Weights of a small GPT-style language model, trained from scratch on English Wikipedia: vocabulary 8192, 133M tokens.
Each number is 128 + 24 x the weight over its row's rms, rounded and kept within 0 to 255. Layers, rows and columns count from 0. Numbers have three digits each. The size before them is the row's rms in percent of the matrix's.

# layer 5 MLP down (transposed), 512x128, rms 0.137, rows 363-388, columns 0-127
107:146134113135126143128199109077114122159113145143122111121135136153163121133120137090078164162121151144135104141095147139145090138150132109147115140147119142090101113127161123149155155144136151141129130138147135149166181154166104103117158110147100153095115160117184140156136168121094120116111121153175143095121103133184148116146155129089150130121090127109109132133145162077135153143131
105:123101082099096147087122115139113162127134125127123128133123093102134165111123104118114118109162140098104120139141090076145129140069136160118113161162125137167103127133106108160100100120133142121114130111176144124089132091090163129119131180123125118133139101142157138107156103146129195141096127145129109130115184112120144115190131096106150124151117130159137119184148122148145149138108
118:128092148097128162132165156165126144062159132112106146154116135125147136123131187156143143150114160096134148099108137121149107120128096131106116125143134114111125103152142092133091133146160117115156085145116140126147082112078133094127109128157130127072098155102126139095156184135153132181153124106148141116116126141093097117150156130164160129155127131177149142139128110141122121081114
098:155150145096135128120129140193080132141089116135104132167131122134144123110170128137168092118102155137105123129143102176112153134101114137156093104118090156125116140136136141089087137101108129123097111097140141129119136125156157120095151155106153140179158120097160127111161091149080105100141111143109172118166144125127074096132136125149139119108090117141138116109169097095142148096130
105:128090097094136161113153152120097172125161121129115152104135055109136142148112131115160140142140096130130106119104134116169123158119149145152121121118172114129113120161125128132094100168125122152138130099099178140153126121143084140121146124100143128161151086165135170124114099097137105136170122119142128120093064123159135133116106165147174124130136126130144165121147099171116080146154
112:132122156103095106098140182146097110112106134134129110112137107093107125136135103149126132198114140120105133091137117167121154130107160133116124128191083144128114063131095132142116090116098129176157107136141148117110141151167111150122114133147140162131142104094156123108120142112154145115078129176154109157104160169109093100134098157133122158139137120148119083154113104145149124129140
093:106134112136120110090101131075119127125153147173172113116111150134166146087084120129115130111166149102131125114141118151123132129157130146153178141115157152162168136125146107152128160127116150118151109109151129079129121144169114148122126130113098143164124101160123114107125141142062134160142083111152134124095121151086119144133145145114109056150143172097105115106105106110120138143079
099:159151099116105109152087086128122128152122100130116089157133116100170107121151148118149084115120163126113105134095156105123092105121112104106150157138151184154113167120099116120167150097118105136170164132114150116159133134131088153165160167137128150165133111087109129149141164155144176102149106130140123152166159129121125103108120173141147128148157183144118141118158149133127132138113
091:136134129122133101150097094151108124122127155116145152110101090124113096118105111147091119101168133106139071100137119139124115155118148149137152085112128117145162093122163097149103133140102123144154149095171198133114184095131120102122109121133113149088166094134119105097108137124123168121146140097134137085143086170100081085132124149114129145134115150107134144107156094104139149135106
099:130163144135128155157136111102120086176118106111100185151082131104127158126167196143131125066163130131156126137100116143172111116114167111106137150099124113098139141109156155113151133115134146137167115127125119126142133167143100109156119132148128113096128139129106166086123155129119117178117086113148137142107120142112152140140113124093134149098135145130131169096080083105091134144121
103:147117121049149110104124163133128144096152146114140121130143125092151090113122119075133148072153120147129100112152129148149119177103128133159137123137128158096141111166128123102095142177131139124133139087149094160152148075105141113108124182161158141111118127129131147141141123126161164141134123105147092142131125156099161086171135115147115133127157146155133133181155123160127162126139
104:104118123115150134109104118119154175104087138116111106103125116077112095100097155112106144166146122166132122120103147172103121155092169126126098137144098148134129113077112146087111165143141145175125133180123132138121141133164078144134122134148135128137087145186113145169148141097093146132096141124092144151124104173139120101093090096131121132117126118133142092095093133137147122146132
100:158141124130094112134161104142095115145150150154124107107152173111127091072086156133117117112145150137107102117088115169124128136104161086169152117127116172123118130149135133142073093146105123124152090111134174116125166125111097123164096169084127109118112133153123086127154136137155101119129129113116101087092138147072123118106161129132119157169128091128156106108149116121144104129125
095:145121140169087132141123137099126115155121116130104152106146123104147150141078153131139168051169175148146114148137128108145144101126118157155191142110140184124124126116159131120153101098157136098123127125108130093140091143157156127170117097124184135139105160106087132122144147150122136101111131142126147110105119145078112089133146127114103131147090100145125139130150118090146148112092
085:123112128106135113134150147145141122131139153079132097106149131131165130176091155111122132092157137167112169135105094152123098163124179152155159106123159167166131142116186097139136201107132145128112100123092109126089122126156172093097113122157137134127116132121145105100107113098133136157111117145148141148105157126111124127167149117189131122105126124129093104125147143086124155142132
109:129132125122166168105139138146117143112136111158088142104128124116158067139141174127122134095132121108133095134115163159118115122139149179112122127123151104121122142097118106154113132091142085124160110120111091107116165146109102145189122135153120134098127127060125108108169140128156156105167082139116139118154122132159135090120117135066149116125130117118131102140122120110205120151150
099:105087158149188120136128150178136133117112118131128142119163118122154140111119141135104151043155108149164149169119113110103134123130127160109137143120144143114122135091128125146140164145134137130096127076102115117142121146138103133099096107114092152077130157138170100114130089147124138173120135144140110157143139116154150135177131193099144138088152106146105148089128097152142125141126
105:155146126134135154101123077105109154155155096124127116131123151109133140108139128098129155197131140174144144096126139120148148148101212101146113153109144121141123131162156129136105145098099154106151115155108112129125125135145094149086134129156179149103137155151151150137118163158104156146161090157161124142138113111147130098131111107095139126120135171108124167120144105148071160113123
107:088157155117100127095147162091108132120088158163110144140151135108144107094119155096158103119112125066074074099114139126114109094181107125102106117142140091154158093090119153157113127184111125135129116128144145130123129154124144093136132100152120132151125149166105086162113151117123140127111125141147139148122119120121119117108112128134177102145141150125152129146150181079133104157137
107:135154136113149129187160115139117163129126147105113169134091106133123149174187141165140171159108111110137111109106143157121111133168141138160136151142105131156142080108132128141118131116102096136105151098130109146101100144116158128130128111128119134130092143100096080147091079162116113107100108167147170113134149100168075097146145135135120152153115131160137143161153127090113124117151
023:167114149104124114133158129147151118139089149111105155113099134117143111100116117081126106069125154118150084137205129117152123154098181161095130158119124127132103147127141125110119153111129139071116107149126101162109152172135111116167095110148136117191156157121145098158133120158113169143129145186149117101162137136138110123106105113127131161109116103123142119121117102135098124141139
017:156123164117102117120139153121137107108113131080105093146128132108134113156183137122125170105197149105075123103127147132125132095149128166118139113114123131110185138083135145100118142148159164102141162115109121137112112171131135055137158140143155099129125135135092122120103154116080121161094139158088098157159150138135101142072113126125117113148118140148134124098122104144118127121134
100:111107129130170099153096152146085112105101161159123152114131115133126098079113114117112158140129156099193129148108117158162112097126163153125153146104118162127169117119145117153095125135103124121122114125107159145121163153119130160154140106156159151157136154155125100122149142146160086141114122080097135154157124123137153166103119104083115153106144099166142133119125067098124156094137
101:101132129113128145136141121209154157142123148144090160155141142150158140151137115156109159104112120086127119144133147111123109168117124154158125114160116149098113085123077106143124121146145135157150109160096164162174118125128087125120106111080120128176186086127094150150136105124125119148156169163133157128099159172137111113140130138130108095142152139111114116114143122159129101136105
113:105091137132163158086145117114109112112096147091116121129111113074135172102120112120107139161140164151126094091160111112148158143156126141094108147147149123147109117129097136053113156167124147114152104135154067143116124108150148124145090129168116124089129156112113151110141098103110154140120114158098100107159114143137099112117115120128114100148182168126170106139126094127140111117126
108:116120168100135088103087135110132159096118127147110084134092145120123146145143111089126147180121123129151077160080137146115091135121139138105143102162095117170095153150091091108130111142173120100109092105087120151154138150181141140155136128105154127159133111153101126115115112119120125129088128115127119128153133130116109158134104106147097155178166161120168093105137103115134151133150
# layer 5 MLP up, 512x128, rms 0.146, rows 364-388, columns 0-127
105:097131133123131138131153138121145155129110146130104091122094126186113175116120136138111152132151141136151086130120131079122088124121181123110109093136152105136104157151105121124169129118123162164132122134126127088070119148115131138162144164110103115107173165153083131125152128106180129107153110129139168121173142154132165159125099099144175110115125128145145161150088125111166111097124
122:112093117154134106086138118131149156114138151068087119166114141092122162138143090183076142159108138108116111125108137137124128157124145134101163142115150147141143141150152144102160116114107128109100088094135123156158137094128188159135100146157183127115125127123076108130106148111134148151098117153128109126129152116174130129113074132115130125141068130111147097123122131136156107100110
096:143157108096123126129142135118137151101148141096117116143082160117137106109120129058098080161156116160131150130114137139137118128117154138105104107139113124121102131126153108098133135112157106170155126080113141134166091115072120159174132146131121098106114104143086084141114172108118083110127146082116140133118130101153132145141144094133125121144115078095090118120101128177107120164164
106:078137128149131154088103105123124134118133132114132134121110143108159111134120172131143146149095142183127130134150140094132151130094131101098123075160109154094128101138155075133127127162118104150145164114135145132115093122132189130126145118055143140108106076122112129185137107104175118152134128103174134151149137135105148168139078135140125107096133125117156132113146160134156129111148
122:105111132137116126156101136132112197081154134114151133137148161151101110101146113125105100135127117148141147109134148107104138138110116115105115130115157147162114115135172123184108121118097148140138190131103108120103154110100126160159153148131166145130150164120117137141123126133186124106123184166134108138157127093106120133169145102184087126136089088099126165121127137130151172111143
092:141105138127109136172129134124155119127132118092107086167150114113104116087115109112152109112121149165115140119143130115167149098098152128129102131099144130091122133127152120171132100135157125151124163153132076160135093112058117115155107134134146144129129170122126126150129089088174116116144177149114136094144171122145134129132129085160129166167115061170111139113134150100128132113155
100:080125129114156146117134146149137121133092150098145183067086140138124165122138123155135149131125135109130151088136108102116141130102161131098132132164145154182102159115135136132151118084156099126150109091134133120124144120136126118134117135144124108097168103136126184128133120102167118129119144134081176145116160176177107145105118136170143131139126119153137098154111150081172106121167
103:151116109104150128127106150179157119097100122085156070102138130118138150133156111157147125129107138151114133092116144132116096131157087104053099148141108142102148139147117094128119128092162109082114161120113087146125138102076125130125136155098120113108123121086155132107126143120147099182165104143119141135120178153140133134097095136156148147136139112141136095135102133160090115116096
095:132119119152110104143127118146110164117120144149165090147110104085101138114127194150128110154159091125116136142129149092101126111117119115113118188162151107169198154115142090127164137135101165114188102112125152089168120136108111151145167121126157154142110077116124115145123125111098138110143124125129129140109124095139132113164107137123135122144108118107105145156136103074133087104113
100:140168120115142138163165112124106135095121102092084085137108132186113085170115114142146153129146137165116141140112129118140171102124178144108117122088130132109143172134161147102140121097115151121115166113167101117112147103102171163168119093134121154118143107133099148108131160086161130138135110130153130129134120112108134139085104156141103130113116092142134159168109179130122099093150
103:098129112110138158120135130166139129085128186156111154149106149133151149125128137145154138141095117086128135122106162117111145085092115111118146124119132115120116129116188124135120142125136138147212135143117151106172127153146118128178155091118123115106126127084092124179103149124120091112120119115137140124095086065157158174128129117107138164095134162160105149136093133120125130131125
100:073115133143144207124135144131146114100144171121137127149129102121119100111112203172101091145163143137098128090105107132154191153145140106107120139133138138181105149142125131121128084120118137121130138106132128157150130122130162137140136140137122089105130160151092111139137141151163113113139115087088122148167129116160119121123137130176125167109156130135135117075095129139135092119124
091:123136134108117155135136125137101113116129081115129146143097135127115101140102138088107057144155167104167119130148148061104122176118126115104138125152146144122143118104132158144131124116121114121131070164149128081081135127132110105124132104119199099137105135117116141117138090101158162110153124110142096099136093114153135170147098103170125106147130143143110142175156109139100137130160
084:086131094116115158111121110108094147132118159156143148092144096121142087140112156150128115134124133095153114117105144132106113147149112103116145148143127144154116146096156115152146144079106158158125166134122118106132090098102115138115131124103103109112150090136124148123155106158142094109114136163166116137136104159122105146150080169110181174122112148124117186104059143168161120111102
113:125081111116116152103090129144108165117103130127115093113137136111131097159133161097115107158149135152143142102140160144126138134146143086142092114161094119196105134108140143154137133145122156124134157105111156131091067146114129141163129092135117090092111148138124147134120073118166092077116156083165122133175126109144124138123111076149103132167143117125143108153117126149117097111123
099:086112144134130093129149107122154125087098128146137149125102104121112161190118149151122144116162122098120139112135140160128144120097115112117155108126149117153139130161137123117121116073094124151106103163098143143136079100107150123147080079142105163145114159076129134140108126116152152139150152092126119127121137150067112161126133153136129124167117165088142153143090134077073141115129
099:138139140092120130152163124124141116088121130094134143162136131153095126117098120120149147132094084133097090101122172125129137127105138146098102142156123173149135154136148142146111085138161125116142165098168126126124128131122155138194092074145118069126153140085138104084123112143164116104161138113147113113141146149139149127112117155153120135150061110162151146141117167108156162126107
109:125180149124092157123132134178127098109110132168149151145119098130140118123119165114161086118146100109119121117178146143112147132122155120121077150164100097161193144142160110169154116072114114132083144153123102132098099150114131148162145118151150136136120128123120117144117155164146095153135111150172122139138136164131119131077115128141169162136138129101149157167143122128159114138154
109:102130107136127112125109090136102105117120150129150111106081135118138119155114170125154129173133145113171105074126112103092125130140097123123125154138129107136110149123115152177140116118142145127116116124151168082122136123140162184131155149120153126148141141122111132139148130113137065102117118112099151078146187126135137124163109105143084107160091167079196147139147148105108103125133
026:137132086122144179128129108164119149064110141103094071137096097122104115117107133153104048182096158118130131096101125100115151146115113118105101119123166112146132137127134111127164133100121152134139107135135127121096109119093123136139125164104169150106123147100088103150111151098155109110118145138141136113115157122167176163130149136138130160103124130099109128130089167099142107113130
021:105096081107140127128151101151135163108100128137132140155088104136091145161109162142099073155111135134152096132135111085116133166124160130106148122112120119120133182104184107123159102105137128089143171124107135097125098112098151156186153144110174152129130135115110098140137129098142103112160131132164115081128133120141159172143141125154143144109115146101108123139103162108145132109167
096:122146157122112145137134144170144152109113143118100113183083147155076132110139119160126122164162115133146121140079143139115141156101173122089129132150177100100113118145137147127139142120117143115134095180125072110136133113138129150093141107078152157125128141152095123155146136105142158124146109123127141137146150128208126153139084116124118128108111119157083166152122169116138157143108
100:073172111125173107131127135155102146129089165093146124126153150113128115148145096109099102151146105122191167082167134158120131148117131138124130119084149149086136132118091067106114116105092129103132141127135133091142142120138149097144151123127154123101134113089087127099107156128149116111090151099125105133087111124128159161135138136157101118135156094095115141093142147120133159126165
111:122141099145163160133111092147124166091131154090148094150144145135148134089111170064107127128140144132132089106162165095136115140168127103137113167118107153130169141149099136178116129104179144156118115144131116126126079134127152088134125121152133123135131128102109094136142137103117127096101112106124102099088094086102109093126119152162159129108118142122120143142151137105108105095183
110:086091129130135138093111122171133152107121094114123146118105125118130110092121115150101131134158109164107085117137116116133111142138148146133141080131130149123100162095089114131113144129122118109165138152105111133086115131115190136123120171086147143138128166115095078150121108087127117101124139100126133098160166098174154141158110096158114153169084120085129136106163134118105094114091